Each number is 500 + 25 x the weight over its row's rms, rounded and kept within 0 to 999. Layers, rows and columns count from 0. Numbers have three digits each. The size before them is the row's rms in percent of the matrix's.

# layer 9 MLP down (transposed), 768x192, rms 0.139, rows 237-309, columns 96-191
099:499525475477468525507473466463504501491475491424501469538507531507449507535485489464498526506506519477495495493480503487558490529538476506504509461524531502539455499457522522501477496453502525508507481488493503491460461505467482481532509458499506498474519493464508454480471493501484497531
099:482529482555479432494495509502458505457523517524458495429502497523525516470510471527536471498477505511495497469474509518508506484507531500498521517505473498468507474465512511510485508504480526473446522469510475510500487505521514487527499500518539508474502493556470499442529481510499491490
104:487511516502498488448494536499527493504493507494488486492488542470476476514532484480524501448492507423543510535511477525511500476484524464517539505518539502529513514449431503494497462510510469510524528511475475505503546506501497463486533501509511533467487454477504464482479501520486537493
098:515537469512485509528488472503448499470517510503500497478515507507473505461498502503525509543495531503488463503494478461499515473528496530470511466516488512539501492512479514475545502466490491524511512529463481514499514499508533456477513489482514476461513513518503498464517508501486497517
099:509538478522505542489479495508484485506490462482513520519491493504535528491477488526454530492457520499456473467497506547491514508426497494458473476515551512458500523503539514474458476495464481508515510490524497485483525534485485467450468517500504515512469502489516552518489502507456498475
092:507498534449503512513487450526511482499477539509512504483488505493489494520482503492491482485515444476500522461548520499503493511509494520516500510552520498507494511494497463497537523466547531481467515512495520521553473491534503514520506536520502508511468497469480497497456491481475480447
100:487490518500503488483489510490481501524493459444468480508508492485513487498485492536499520521512514501504488503473503527495484505496518507520553483530485477447506494522527508470527478492510454515494446500493483463442486548507517519507462489545490488485583506501512466519469509487516498523
096:554477501465494518533539492510508512480476500528484500513507498467501552538444504485548496495458504530486508516530493502478490508514525543482529487513525510515462511493473489472549537531477451567485487481500495459500500518464536518481472518528529550541487474490513471509531506496534523494
098:493524514498471485510516495440524528477421538470523482492514505506528502523448495513472512547514517492489515480519510502507484481516521430477534497511507523527507464473518506502532502491527511493460503491525553470498503563486480565525501460513501520504508490497497559495498487526517485490
100:515531489524542497512522503503473508484493513492492443486478520498524497508460526503484499518493493491524503524511500497478505529458444500447504504517485513516467513459466497438521491503486492504511458488480503476505473477461478498465457525493479475521466509487523539534496527452508501517
103:489522517507491497549502526531522482527460541482506470504468489487497480504461513517522448515481462534509509472540571480528523501576535511525515487517519522512464519495509470509443498507506530499469473507518484491502454478500523480519497508508489491498498489505522496481536509487505473542
100:532488462483525496507472445472508488498448482500523526501490479520513537527507562477494521499483540508474491465506518539458515489448507482526530482512507514493483484533532495473519481521523512442481468506487495550494480454510525531484484492463536464507506516473485530464474479524500509504
099:473490520528516481488495518509514508451490492493507488496521530472529448459511481547528478521502538492499455515471484521498508505495530502482507481504526488486492484540527525524533511490546495513520522553514537498482540544458482481475497472491527539514500529528499501488455499519499441492
104:508503530517508519529527504496498504462480513484492492482443519516423483533478502506468499445475525507514513503482545485508523536511549553506524480460497567529495559465469540504499499522473468490472495489516492513506482519487504510484466553490479485481487500493530465506518536497532513507
101:535543487506479498520483518527506491493506490517508482529519524492487515484492522471491503494496486514485499511469509525514510462518497436495539518507435488516500506498478508480485493509546536487518495475471524510543475538516502532516503506477497483498472510517530543502471483491472511513
099:536492457480489496499527521472542503524484482477471497503496507532523490496491480499473445507489525504477538522463500471508526504494481500528527546492526488546557499489466497532550541528535444485526512505485567522516441481507529501531489506547468513482483538467502523478523466489485506547
091:456473501503523487495501524463494468498517502502498523545478517478526521493490519530543501438495529533477532468522547500449515495522509559493535491516494502502537513461495480491506504489505508523480498482545522511461473476528491522500495526533472478498525489455466477509500514494501531474
096:493519515519467522517470514474517458513485594495518505520517491504460540526454479493463497520519467474526532490520495501505576519548426498486487497496509505546516515507525508508496518476528518467479503482523485546475481511497481536549471525500504507492505481509483539486508529520488502513
098:529502519499485529493475483504511492532552480506542513476458471504552492511479494505463492520537515513485550513511493488513494453494471437561466533484527530581475498468479526529496549481446553500516459478473484477509477485478483514519531501505463503499516508437502498506493508537466497500
105:479480531499508517464500504489479494494507519486490477518539511519497498463504504485498514450505525476493492506529503489485541481537523491478531501462484522495481547508484436455480505535512488504524513473532470486478530516494466516493455457480505566518531481497507480515511496459494488504
096:519492555545485518476500495443519474453516496491459519502521471497509517506488490506537456510460527501474515490515485545522461450513508528455528514500498469496490507548528479494466488526485492468501507468485468460508478534515472494475498533489543519517543537460454505502489495563484491499
100:442495502486504472446489482518470472523505571493487512509483495485491496508483481523481506520449471523519501487508525423482539510510494507506487502454511488509479534501538511475483454455530532477493523495498502524517493508535512496521522511512523471500469538492498528548519509476491479524
098:481530483497506514525502513506516506498505537501488490482511503490524476491531512529504497520514489488522499502486511501495494521509518527533481507514491443535505540484490475552490502523464484505511550482476478498489481507468499463457551538505565484529533486525524508478486481503488501494
090:504492491498523498472514459498534465498525497493526461549507493511450484503484481431480489473549471525528494484465492467486491486507485472523482483528501473484499511551496505545537561494477543459490512522468479488505528464514536515480454503513509484498530519482484500531522507519554520507
086:549495488500503510512489504476514521491515481486515493503519490511515436511510479509504492529502482495485450518534435477462520492444472487508490509508502503485492519461504480496530486528519520522494499477482479518486489460514532502450530498528490502478493500491543471485527547491538501460
114:492493520503486499501485458457491470465517532482473533509512446486489484481481469504528460510533514532490474509547520469542526533515514527549513495517526488528510497484515519487498497492486462494549541480442485511500507453478548502472518501482535489511490494495486518454472509498507497474
102:539508480501466499512497522502509501508474541481501483497481477515479468462473509538496495511483530505533483513559525520435532475448500579545498470479476486493492495493495457501522499488480522485547538498495501451519505536525511438487482514444531527475499460490560506539496517497518493513
104:485497494522470465508481472521501482485463500525477506469528489481481469529490494472484541519522514537503495516486510484499508493482508489506459489518490558502513524450508502515552557489486510521499508517489494491514486487483493509505527479467489534536542501492507491519548477526466510480
105:551452452498498483523528451452518502490469505470484524475546482501507485494486486542524484506538509466521520498502511476499496497531456480479515472526458502474513456518474519517489458485492482453444544511498493513476490525455470490538478484521493484495494490474495528553510486472523481485
102:474537523495495517514477498493508484530477499523517504484520480514538498465497505490494505499474530508526483466516528492508537545500485538502545465478526468491550499469489544520508505498481492522484508461490468566504503496471494533481467502511492490494467457501487537498513475473480493502
104:542525521509504491515466512427550459533500488487489535500526491493547501521464473484491497501505501550481510514506471478471437510510461507489538510513482532499491492440492502502513520506519477488468502521476508498537479454519480535500473497556453494506512525517462539492488517501515504500
104:465526494515519524531492511483514534490512519499488506514477484540511560493497529547501496520527532532487483508527524534491509535469491506514519551471512513473494504498501466518500522545495458506554480507470465501500479449527533506493514466492488487508499452544489484493503448501521510481
100:466432505477510509477532477488531491507492520480532528471538524518482543493492519513503540503550488465510527503519459492536498503483489495465469486471500515440503493491508485529527515473532484465472546443525524510517533474502492482518460540479522446530491505506488489513513510470525495529
092:457509536522492524509497497489482483518494467460461504472516527485524494534504488527474495487507505468514481522488490462511468462522524456491459520492523501495478492471523490473512485505503540514529467495468460472525500489523503496479515511488519525483499531494507488471509477495528525552
104:527474533499488496522521473487495498466495498537505506501493510505494510464484457533494528502549451474490491507488462489519464507511489535495498459483472537482531444558537514521528555508510504523486469469502512437450519481513463512432502487516556538493505489508513464491477501488529522510
104:506492535506527481467458468485494536517511471471487441513501530534512492438506454493495478506502489550484528490491526489492466486535499473481467493502462493468487512540530461512518525494517469533514532470498517519493461471494515456471485520525513512531458432492507479524516515475498472485
097:492518468487482485514538509470460526507505473461497508481514517518500518538523477465521450536500496475534478509510497465554506476492494511578535542476538497486495552489471512477464478489503492538545514436498479474486502506477515538476483509523556507512510493491502511465453518486513456491
091:477533518507506516455490498506529506472545492488503511500486489470496505484517448514491479480505538510526491539456493461502494468481484500522457484505507469511502470485541460525497497495472529537502495501450469507458469514486528480521499510554505519513500514510484455516500478454518496490
099:485479525479444484457559486480540505481483476516498524517506549504570513489492502479487508486504515458533512512481527490487479517501510495500486494497523547508481486535487489545514517492459502490546497529482501498538515441455481485454455502502483502485499515474478497472452492455473488514
103:508513525515510477480532472475548493434438491465467529489475491493491507551475469530553472491536477495480494515523513521503486496520501500531505482481543481476504541452464512562479518532497508529490524513494532538484493497480511516500552456466510485480502500463496504518513523485480489512
103:492507463537483562534519495450500485501510513481505523560503513535489494507477504452503504485520463482500529550531492504485472472487534469490513514512510465516520515532473506491464503469531530467471494484535489504460508456532479528522547505471501563484507527486503510528529559499492491518
103:557493517493548524513471436474493473498516477527479497533474469514523489492472508481548479443436489464526472488474486483497502480496495483502482506507472457508532468490491521516553514508530497476484469503469520474526546504466518467503509463481472510521510469511517511488492510508479522484
103:490515524500501525508493508479481532486488406492472474498481483510532479482539454509484494524561525544502510493485530483495499490504529485503515496526469471514530480478486528481500485485503518521480510491509499520494495525501513462492514532472473497523510526535512527494537539484518480493
088:494498478491519494520517490545492459477498514473504520539499482521489479498451487455454499521532511479492517537495464473495470494509469513501486506524523452511481530502480466499509502457500602464486495514482502469559500491519513512519493521549434520508527545460501469513479501482537493474
106:517527513519517524531506508512478493506507532498455508535547487482495492510522503491537474512478508510478519455508463522495489487490488519520469477505490516510534505442510526520480527499489462489550509516502516504509479458483483518537497463528468497476516502458504500534508477496515557491
099:490495527504513509503516449523536503500540523525549571479468488537487518532509513489532458464472487475531537487458494486455478511488447501503491516486512478474463515547549538496489519501488502505521500467478505496514522465523485522510507489505504507507478501502559504550511457515512499495
098:513531477463523515535525501456534474499516527527488480471450521508520489484550492476494495523491500504496477469473516523521484489458507451504512531509501535485505488538514463490496474507529499475483484467515501509463527484478501500475493449471560481493492566503492454474483485564461522529
107:466511496499502467481540507520471491498478525504504517510519461521526466505513493458546512518515500484495545530505482508499470514529514526462492505522526498458475482521478490500481510506506509479503524487483444481483476490534499469508489479503518467506467488521551515531533519522511526518
089:535475460465485509493497494534535525497491504496479511504502476535502516519479501477484527466470521521481488503531539518524517522509478521507533529486458496528512509517489513541538523499477493461465500513535517511497508470506512522507491544486498499489518495496523472486489490490511476463
091:515474480527518497459505510485472514495508509496537486475505507444516467491488524486510499487523521493541536495475512481470550480505520511512475504510445467501482490461473493530486538529533493530544482488455454465502482509519497520501511505495501511537526532509467463520495520486504541513
095:502513498473505537466481532525537539457490516528531494501548542493517486486475508531497461503493491489509556490485525440528440514528488483485479469532482492495539511544482515496534533494550511494488511495510483491501508514460463526474501512520507523504503505478514508510516505441463526492
108:492489469517499512463513488502513543519528512509546515498511492463466488500484461505506470525485483479512484516513504491501505475523501482455498501515510534480498498532500533509503473574509519531500502452496535453488542501453504529519486521465463500489485506433462522492507529529474491487
101:504466493527532522518519506484491512483464563474501490519493488533512492516502479472459483502543504530477507525520413519462485474486504483525541464491536520503476516539443451484489524476489517529526518520489468499493488536536506517480494492475507464497550466544500471451520497504518525523
097:497541499510483514538448467503534467492486514525479509497489518492520504501493494481460459447525504512529508527519524494466497547471471538464498499478471471540520497510463499516491493462513489515505466466541511483500524488479459485525495545518476508504480471500554498516541499501463447538
096:505498553493488495558517454463478522485510486515520493484502526512489526477515536516456463482489442489478521460521481480436560531467501514483516497521497498480495514483505490503537497469525530493482489472511502516493508476513528492481500512505514516494474481517497523477523532499492503516
101:482520497474516479492499451518452513498466479502472510502494507522510518472535482473510559535526506476500528514479511478492478502506513487508531493490515488503499488516486510493521502470530508509495488506476491512539492536487474528508493509497498524535521452528536481514507491431562453503
105:502530500517472524497484509471517555502505521488466503509516539490512512473523525500511496524458507526516542512508497455519417487488462498478509492470533531511469508505491466506509510489483535522466496477495460522489500511481499583542486496519491512478539549488558513467486495504514525520
096:495510517497484508524501523538506484490540486487469558529522537472456444462507510494518472535514504503495529530515451492452465505517493471454547483493490488473518507546433485500484468502526533488536485519480532507532516540483451507504507497485536484478485476507509437487510515467528511514
102:491485524481501536525524522532492518512479436511484510485508484494524517520529510488493461522494526492465496504450504470493505531496483527491463485489472505479503476446492533487494487510512535527494492502472502500493508473525508479561521512515532542527462493487513499519519521514509497515
097:481505510480498510494537488469523479501487544511487538504519477515480526541511502521493503531465497480497513558513496500504468536539516511462522465545509544506453534501496460534538496499510470522500455550500518484525484510566472476531523488465487517533489546483503542528534496476492565496
102:507503509520524521511545508498484487574480551475429515496500494492538491533529453444508479506509496485543515474504493515483476477485487532476503526499518505487484519517521508472508505501469539527485475472495477469512505485527467504487432500458451497549461486510498535549483548525503502508
098:512463520520518446491469529515473512494488449509503531482516478486458526491482451497501524519481472498507477474519482483470458541488499495459471480526486462470539478510459544504514511530478506541498488504465468474545479473529517460551490462513477511479541469490508496518515441527540483461
097:476482520539464467512521504517506517547432502532505492488504518499522525471495505528503477480497536481481462497477484476548475502504490501440530467491494502519518502525531498539516504539530540523535479515489451455517478457499528492504520517524483515526523503524491529524484444548524469532
107:493498503469510493508497488528530447461447501492460493461517521522506523503566485457471524519537529544463533544488459498485518466523526496508487490490518509530486497476504496479499505486510496510511534464488535489505522520449482468462494452524503516499554485520493520469483517505533476503
090:513480505518479481479479507479500536493501529468500490508502516492494480503489509560516476500525498491546491480497526530488511509481499503559469574513490513469505539527467504500545500505513498544510499465524534478471527501504493510473493464487509516496470482509482530537455485498502460518
101:486488493512511497517525565533501540444549545519521481533507441480486518480470488511486458485533483488428510455445515474511470480512503529534502512496488522526509537506502506524486509501516519517482536509517486499450526492490457504509508502511477557516483513510481500525472504507477484476
096:471529479486520494481543481556495487507477469488523480509526481520469490490511524510488538508474477542485457523501551507488506516482511501491495505483496496495535495534518510495510503473495516482564483528486535513474464495522529480525505509557550500499483492519494500509536516512448545490
104:546494487468472516515513461524523513472524494475469503544503482504490522531462496465533540510519497573453515523530464518490516484475469501522508486508508507497452495478520498496490489521532524551498465482488531528507523465480512528464478509503490478519516503521514483497540527471487511493
101:488455484488528493540491532487482509470505459519461547494503466558518489501529512511533487490510577534514490503498497507510554492514477476494533501477467477512492533480478505482513465475542477496472519466497485480529476487493467498507512500512504507504511513512510482539522567486554505521
101:451521473474479521531471512499445521500501530504516518553493497468521499470488503497479537484493498530462540550515490527506480512479505517462503528494466468507503486534453506480495515494501505481514471542485466498505521555521516538445526501477447447505483513520537479489476513512497509500
099:499492462561519501510440515466517502506480509501499516507472488516520495472488485430494513540547461527497485550528488497493516485513507521549513457463523490480471525519487510495501508483473518484482503455496508529512496520496557502512477546488489491527540498493504504527529497520504493472
102:501508515501500474543493471508506495492509479472493482531493505515494482508485476517532485486480508495497489526461535485505514552480550495522479503534484513514539511525481564493543489497471484491560491514474517445458512477511523513455543483467480508507460460513490566512477503448522518474
099:464520482586521537505487540482524508535499488520480492510495488489516468513498503486519486486473526512523518500563484499502507503485481466499516447512498506521480544516493507541506469523502523502486546489483501531542524492456447496557509520455486483480518507497540472466487473494446502547
# layer 9 MLP up, 768x192, rms 0.187, rows 238-309, columns 96-191
095:491492499514508469471495514497492506533544525516443479482503482503481485506493484469518533496538497518488491514513507501504472551459459549492521488507486434495477498506497483507473524506485480526499515505511520512480504517586511484454481508470515523460508493533526506503487548524497534503
098:459534532489492475511466471534523487505466504482469531522494486505483480500474509510481527506521485539502538536471482507509528487472499483557538533494489494501505485492519501496507504495497497462552484529489501512517556481502443468525514520465565470538535478513536479518510498530507484571
101:502474492550523460501458433517480478483498465514483486515506525543519487495523502514506508475532491517505454496509519471472463507524513534504527530501498517452510492490494426510510493481497421497487497496473508511428542482515547517472475506500522491498529487520500486470488517531488565523
097:506458511495506453497509528467495484489513479497517453444523530495495530512487501518491490445467496533502522469473523500546502554478509506497498496473521514466468512524466521486487468506503499513527469453546533497524500527527469523491474467497524466469498507454480486477514546519519532477
092:507508479506509503543497463499522496536490449476488470512489508503485455499537512488499493507483543494492495526472517507486513497502472474569506461483492515481527526487517527520458500524534457532494475513514510483450514492509474454490503458504503525485532509465525470478496468476514503505
095:474522495515456513489527475488518475507502526535481506533498538462468507550507537507528489533513442488543509566496502521498504481490482504494482497451517464497495522529517497555532521458498484525493500478490483495517518519499501510528507532453507537496466510503501479478506512484474538516
094:458538464510516498570499482507538487530569504513482486454502507519506496461485526472538487506492517532482442486531512524518441542501495486533477546477528502526480515478467494507481500475534503514500458459518522489506401502548484485501490520511499489455507508498474501470471479487492519504
102:503461468500528488519495472513492459531489463509465546473488474534460524453547494504546501503491496512539496481485508485493466533521464482498495540485486490477571479483483519521477491474505506498510524499502524511500482496506535516482510469537473485512462515505528504499458503479511515519
103:513506523458526491501492488498518484478470518504489463508513506472520484482495501478542510477456490452518516505513523551509526527495483520517469486541536499515477468502463508490524508510542494478489564523485499532467499485516518464480514465457483562467474451497513468476502519497467439550
107:521512510492523509523478475489517436532527539514472462508490545494526519493509506500486501516528496493565485458523489529496474497551469557538484489491503507551474483507520535516523494475479488487483442461458531497519476527479543519531465501520526532492527495484491524521551544485515504475
098:443469482515516456507469503467532528504494480482489486497485527519472541539487521459535518492479524438520508497513463484432467511509462486525498469473478511494502469495474549470472493497480502463531487506505499550529532507486543520505508520522504523482466529454510545469505510484527498481
099:503532487504540517515501464497484518488494491485523530474506513482455493526490533506512516502504534488462569497517519461529504461549514504546535493510531526509498496494449549510465456509461468449487454482450522497483492460479471470480525509530495482503496479505531534511475547526508530500
094:484504496477502476475529472514544478521514485517512489508519494547492508490505513501464499520463529450498500472480486491461519546499479541538496461441502525522522525513531488511479517498477530539483525456508539514515507480486465505500486474474529499497511485506525490521469521508488496438
105:504467499497519464518469482493500513452497522528536487487523512550472511561480481457478476555508504534496509534450467515457520542503508508485514541506511450511492520528490510537547532484443515513537442517515488503482536500507452490521521495500457504478503517492451520443490522474505445468
099:480495552527517479529466507549457490521508504466516445505478474539523474519489504528515468537476502453497504562440506523507514520549473536477515478498556475500465513513486452485520488518498482491446474501509501509486488472498490496486538538457536533479498520480477485478499471495498493495
089:531551493508524515484506500518496475468469485511499528459468498512492501457516493493504497512524482501487499551438537526486531477497506473497536537500487535459506527487525483469470514480483505481450503466486464494475490478479518517511534461519505543459507503532519572508544553473517482509
096:487496493531464507517471541507438481500474485473503502484505546458520520509468502482527495497519531521500493512482533523505464486520533499496496496499494528497549521458498495568522503520495519512521498489569487489464496524526530449506499499551465505467534466521507501444475518495512548516
095:540477551524516502504514473492515501504501502519541517455448484487510515518511497512472500528474537491529481514515499519458530515538523480485520515535551504545493560514523492490463493523487484544459514495516553495513538510487502534532462491504504487466490485495483469493494521517501510463
097:536444543523543462470491532539515496465458477525526503470497490507497488502521470494478488455502455523529529471462467486499496472497504510507530496471490507510513515450506507470545512501511496499514537459549524521493483526551491527520509510485453515534480517472473455497458467479472471508
091:469525507515490492514482480484482499542523520537483476491456534490524459485516523566508485496522481519544520493528492498515490496538498499512527497534487517504505486504538524499512492544506522521525453521512519539518459509496560486514529517518549472487481473517475487544495484511517532517
096:515475509530493487514519504439508495462497483548553521477474466501522493511530510468534437503462499500490532462487509459463451480512472490448505487464503527510512471554487532497558479481505501512527511524533504507468526495495520468464478503501506459467482509476498488461484508473541522490
102:480502495482490498532508501502492482470547478512532538520492492504556488487487507549492539491532512594492434475529523490498478501500488495476496480507511516521506487431465491478493538530491478518482513489508494501524530480507544502468501481479515482479517491491516530473553505502540480502
093:503548419502535495514492490456485491510502498530524470465479505483521498465550462509489477545503543552482452480482449519481498532473498541492471533507508561482471524478517493507505477475489527471487483532494490496495450527490527510442487548460489527463548501504494460492489526476487534469
093:449521489490515475529473542492535525470524503541470482521483499492482533504460509490535482471477488528542499489483426517507505512499521503469492483476509493479492563489500485482527514491555532503466473501534493512493539547537536540477455557505554503479514521494459534510489477526482501500
110:535520535505518487485514496494507492488484536497507518506453514488478489542480447495472524504528479524550476564471526513505473503490552495481496528514535527504502581485510523491503554487515479493480515493490499470474529497568547511493482474497510449481469481496495510506522521494457494485
101:471477534521494473517500515472494514488515500486479459467500508500478527455509486483538505546505519535487488457525458499511492493511503437491475507538480522549522471551492575532504463530522508498413525499528487514499489503503512529509486480502501467489526499523517467493483519515469494536
099:530525477493527475524490487493521513524465527485446508514510503513494522502487499494529532500468483501494457501524508451511468494501540536494490503500511496491508512503490507512474480478520531517469480442495499496513488523478490460561498519519447533500468471462557507516500484474526453451
106:494467502457524490522485487484501478509509471529500509499519480509499528464463537499453492514542479498512470463532484515507509491516477496498487468476497554497493478515507553516495483484477500522477542493546535490516490516505532525446490490496488498513505485507511555545503500536506511517
089:483503488513472510492493527470474480568517473493502489536484460535451492508499454524495555500501494497510539487538506513539491551521534473540486509467537484512515511530488515511525468465500487506484489495505502490493486503526471547489502463516526534508530465457494555465457529483462530483
104:530501473509494472499468494491548481529510508517515529500500489480509517512512497522507528481507495530437524522480479514499506502516472448462530516503440502511487474526526518514470502506564517465457453508495545473481473510476511484505484508492453468488513529530456478472521455509500519480
099:534504467503521556506491509509506505511473505530473462466455491550507479518511457495485511500494517500545512508483523518484479479526498490494527580471481469480474513489501502453508530545479492502515477496470495506485498532498506489539522459478494539485495486520499481513486489568477520526
095:477550463538555460485552444531514475492517488528493484499510489503486487474474535460522498447535511486515463514476480508527505502486521480490495551526523504476492469467504485480515473474497460528522498491497509471482502496542506500513508478531521478500503479504476477498522472494500446533
094:515498531499489487466503531506541518480542533510470489487545451522529486490483524524506511500475492505479500477479520487508501507497501564481494464478507488482512508487477464516508525518487528534473524502499499483495499517506505485513515542481530483445480443481571505518482514509477554484
095:467514515503489480525503549512478493482519524484499444490489502483484488490474466546501521488521526522474489481543555504514474457488487468512556499523530490538495514502451504437519507510549465495493497523502487494512496481458553525548499452471496512532517452514482471543491490514493505520
112:514474462515476493489500497498471515516523499542482508494468461490486488480473494440498460492506523498501463450502524492460459532492509526516495500502501531494503479558491541507526513471478500537487490480508502520500478483528498491450516493494517498450496461482515515518519546453547492503
109:502522538491498476537485537513492520482473497541503498520449529517514484548488531496489528518512498512491502500487445509539514497485510489533485518490454504475483529471491523544506487516484516487462544569485516495469518547481529509511470504473536470453494535516527464494511483476501488460
090:485514521474502505522456512449490560538518505484498527479512483502477505456474506478484506501499501475484504512503495538519506511529525529494516519494492506508518519538494513484506461483486498498493525461527543441489499509539478504500469456499471489509525466516509503473507508536511512513
096:502503483456482522518516479513501470501526527529501520467484514529517463511507481459542541527496533493502530498498531475524516491479521497483472457518492485524496529553481425521535510523493486529525487492483510436483449489530492498496489511472496518454481532499476502521500495529473514539
102:523477463523460493497537449485472505527480500501536540548509478482498525472498450550512522483494477516508474472532494510518545490458530477538475481502514511491538483516500504515485538508502483507511531495506526447520540508498576527498500511498507467530480509494483508508468528517498474527
099:492510517499566468517516511530578501498525473503499512507474526492497508514523475462473549484486427549500511478527508529457520490491437489511552498487509513518512513494498487488536524484507495511510512521553497467561476507503531504499468513516520556503483466515558504481505536489539545522
096:457521534484524491521508551522446463509489530545546471457502502503509492490530531483517481481494492498473446477555492541530500482478479482532474470476484514518509515505496490458508511497497505510472485535509517505524491518518521466486494494459476494533483468476526519527506505507514535541
104:552453481526464523467504475513494533475497487494494529507502513552526502565506503445530489493460494527487503482505518491508496533495497535494489487551479477466499526537514509468513495481518523530538468534500524510475498533466530488477497514520512512487490503503496478510462511494504518466
089:493533488534514487488495506470508483458495497504494522478491474489485482469549478496490503497515528559516455460512516509463504517506523502486497518525505532497531485546450480521479513531494528516542498506520501521448481518494485513466507522540480508496525481525524551459535504505492516526
105:478501542461508452502515494484498499499512479518560454498519482518521503486472468471507484479489486527501492509503486489454505512485523510503463512493485498534507520465538528489494489467492463506489488470501524506482536485502465503501515527548466513520552462497502507553479466478493492519
099:541514556551465498512498518460527462530456561496530543512520507492523530496529518466485503566480492527505505451500473502534491525510527531471491479485445501484463527485465532470574542509498510520516508509481526483500455469525503545500478512475547514484466568500529504508486495519489491488
097:488538524486453534523526463461487432549491481518459522484539493507499505486485525499517475423521492492525484510547496469491441503490521506506510480450504526503492450479511506538537473446467470497463471513469468483495502445524474505486532538519471452449516516487510526460511500485527456471
106:499504543515488424530511488450548500531498532485518473489494477480491520499504485496512495497510501537481482482458475515513517513503502507502514527485504454479477477476527510495498520460501469485494514504542501461502532479474497483499502490525477548501499469482481507536529471471483431513
085:519508497516488496491496465498505491514492532487472485488453497447462536513509490515513483443489478481460527547481432524467531497515543489490503497518562436492517535477489534475509526529500505507494496526476487503511517523540504511490475526488503544480515505501486475496473485512512521469
091:508473478467481483534511499473475472483547500526471472504505516502533527512479515506518452543500551527545474454494522491512507472515521461516504499455454523521502437469489509541519511518530511489498496504437505489505525473511517474478487504481522474471490444477467518506465498486522554487
101:484484533505500452510501513516471519538506498530489519508512486530470568461523523473521480468523478504544476482495491518456469507514523505555484480488558468499514461488522454494521482516503493469462470481542464485517470497497505570503501500492457493531487521469495456500488524488508514505
103:474498517508481492530504502473507451482467527514485519508474445526508488482535437492523489478494503476489529488496531519473477525463481486503497462521489511479486483494491538500470453526488503488494473504493521518495531526530462513496536509531506538493481503499486534533503515529468512495
103:513468483462499484493509484528489507490467552463491493545479501534487508505483503472482500505464487478497481483535472513524528490500495485492525458479483475451528519513439439501508473498530505493545477537517510546480498517528530475477526506477515490548493505514516536505500523525520452501
105:508534485510482489501471474488483514506488464486476479516506505500473574509545524563477463501529493497481499486508475525495500467493501498497530493455471534447443486498494509535477520424475437487433477467476521509509484511477517499511483533500485497479518486497479526509538535509520521542
090:499529524535482494469508543538480508486468514540514494494461502520489509472510522477502514455471522496505494466490484493512529523514476540498559488521496476495462513489507482524472509520491547550460471518545494481524560473467518506527526547455423501456509519484481501501516514504525513506
102:538475501530562516540521490488482486508531484503517481475486478489508496514487507490472498529540521473467460471531485548525509477541501505513509509476528468495485518502485491507515511473520492519482503540537498506508509486511487545492495532465468458451505495480536458515496523489532561490
108:487521526503427532522466527530498460523506510477476458476464510512503514508518496482500517502519490521479510498515497483525501453579540521513491480498492531496493473450512475506490514526479514516519464473525512529529417469519528485535487496446499493461497524504465443539515518500504511467
096:487510533479497495429469488456526487519510494492518490485501521470467474499522494507492524492505490476493507512479473475496496503540489482487518515479504519509463454491507474481525478477469484463490482470489538501512468475514474526480482510513519505488467486548479489492499497506490480477
100:521489476552498467470487511473475494522550516487507515538456479489442469554489469502494460558472462531502477533507466539480507495519517460548508497498522542533469480510481490509507517524531497519502499490496527519521535495542483476525505503532533517467505475497510561485468514538470514487
102:475474463495471499496480508455531535520485534504514486507519504468531527499511499541525533534480511490465537461472521463474526543524547491462510481472507471447503546519547508523523513460504495486505497503501491483483518451498520523497510502453509489480480539516440472526502486486512466512
100:522540478504473494509477481505535475511538466529541501511516461513528460494531516539482441501480498491519533494480515504489482553486521525488525471467506478525487552508523492547504521478464467486443487498513512541520506550507517477496485496454496484497520511490509560491537547502522556483
099:523536478509488502514502469493478481526444516507526490493485520474528486492490509533484496523502487514520523487483492472488490485495523519500545535450513490535478494522489506491518483505487491471480497504500486477486483490487489509451498516463521520544515488492464510523488549516503527477
090:469505486494563520486485500490492474508507489523544508439532476530512549521487534533491526488488499478530495494448504477504519465537504479509478561490484497491510479539519478481475496502475515513474495486534542484510500468574470481471536542502524500505480498515541463491514525498499518474
104:497548514522505501535532494491543492522457484485478493489462488538531511493517475475524467546490539481562481527520498507539545523524556491501447496531514504521525499473485514499533472490508499526489521444478526522490470503494493543520510504512482482570479483456528468496471515575491502500
094:511479508476511489502482458492506533505466494510525482488524519519432532535500475538516518507471519539471456508514455493491513491498451452481534457521504489485529510499472546511505551471500485485507525545509489499471520490524510504507515500488491510496525487546500542505511500502514494488
111:494471458500484484504524463515526492554520552460519473494486484497510515489506473478471499506473526450470516483467522488484519533470534525501426473521466487519462492497537493487525514538488526494485505490496518520478551508476509486530498484473503522524513491518502481471463528487484482498
094:478478485478535512517499463499490513488486517495488476484469506456513462499480505500513518486469539471516512479505515521473491544488502486530478551500554492484470532477486501515524500515503522505498494471487482487471534473535487483528507526509474490493481513482524481513462514511518508467
102:493498509458504482524486498505509537483518467513449505460492521556532482514504509508538488518544500501514507482484475448489464501464505468487504543470461488494558450495517548489474503482511498482481522494472483476478476493508524477512493519517523490552465511518504534520487530520468507500
105:506543541473501469484466518465492497505457529475502497518486491471496529506526476459486491547523507519493527513528517490499487471531562544465513519510492493463475532518504513478486497472483484480483519488540496504490453467510534517520478503486523489522487529503544438491474466458513463503
096:514561491471495499491500503479461485510524493531488533498501473495481483498507546470482534494470492477515502493467490503505492483553544507506487467533467518493487450466450503505498502481510497495516442508551472415508518503505505515554520478459513522509463515483511490489524513549471484483
104:522508490478488502477501516514526485513516485552479524500579536515493540486479541520500474484477471508571564479485513455524506474512500530488520493449498481553457473513483485500522497490495485491481499555505534509501521540506495461494501464488514490510485523508515521485500454521467519499
096:472489497485503528561502491537491463479478493478471533489491510505484519512493502492489550488438541498533496540473514488494472533524496494467534513507527509468484530517497483524511503520484481504522471499434491518527465503501517512483489521473536479501492490494484477514485506545524540485
097:518470473504521532475501518501563436477476485480514494457501458508441479497529497476510538493455511506480513526500476449478529493465497517512519499542527467474476519468509484478479490519492551530534457511525533507493518467487499492545515535513512495505490460463484489512487523519520501461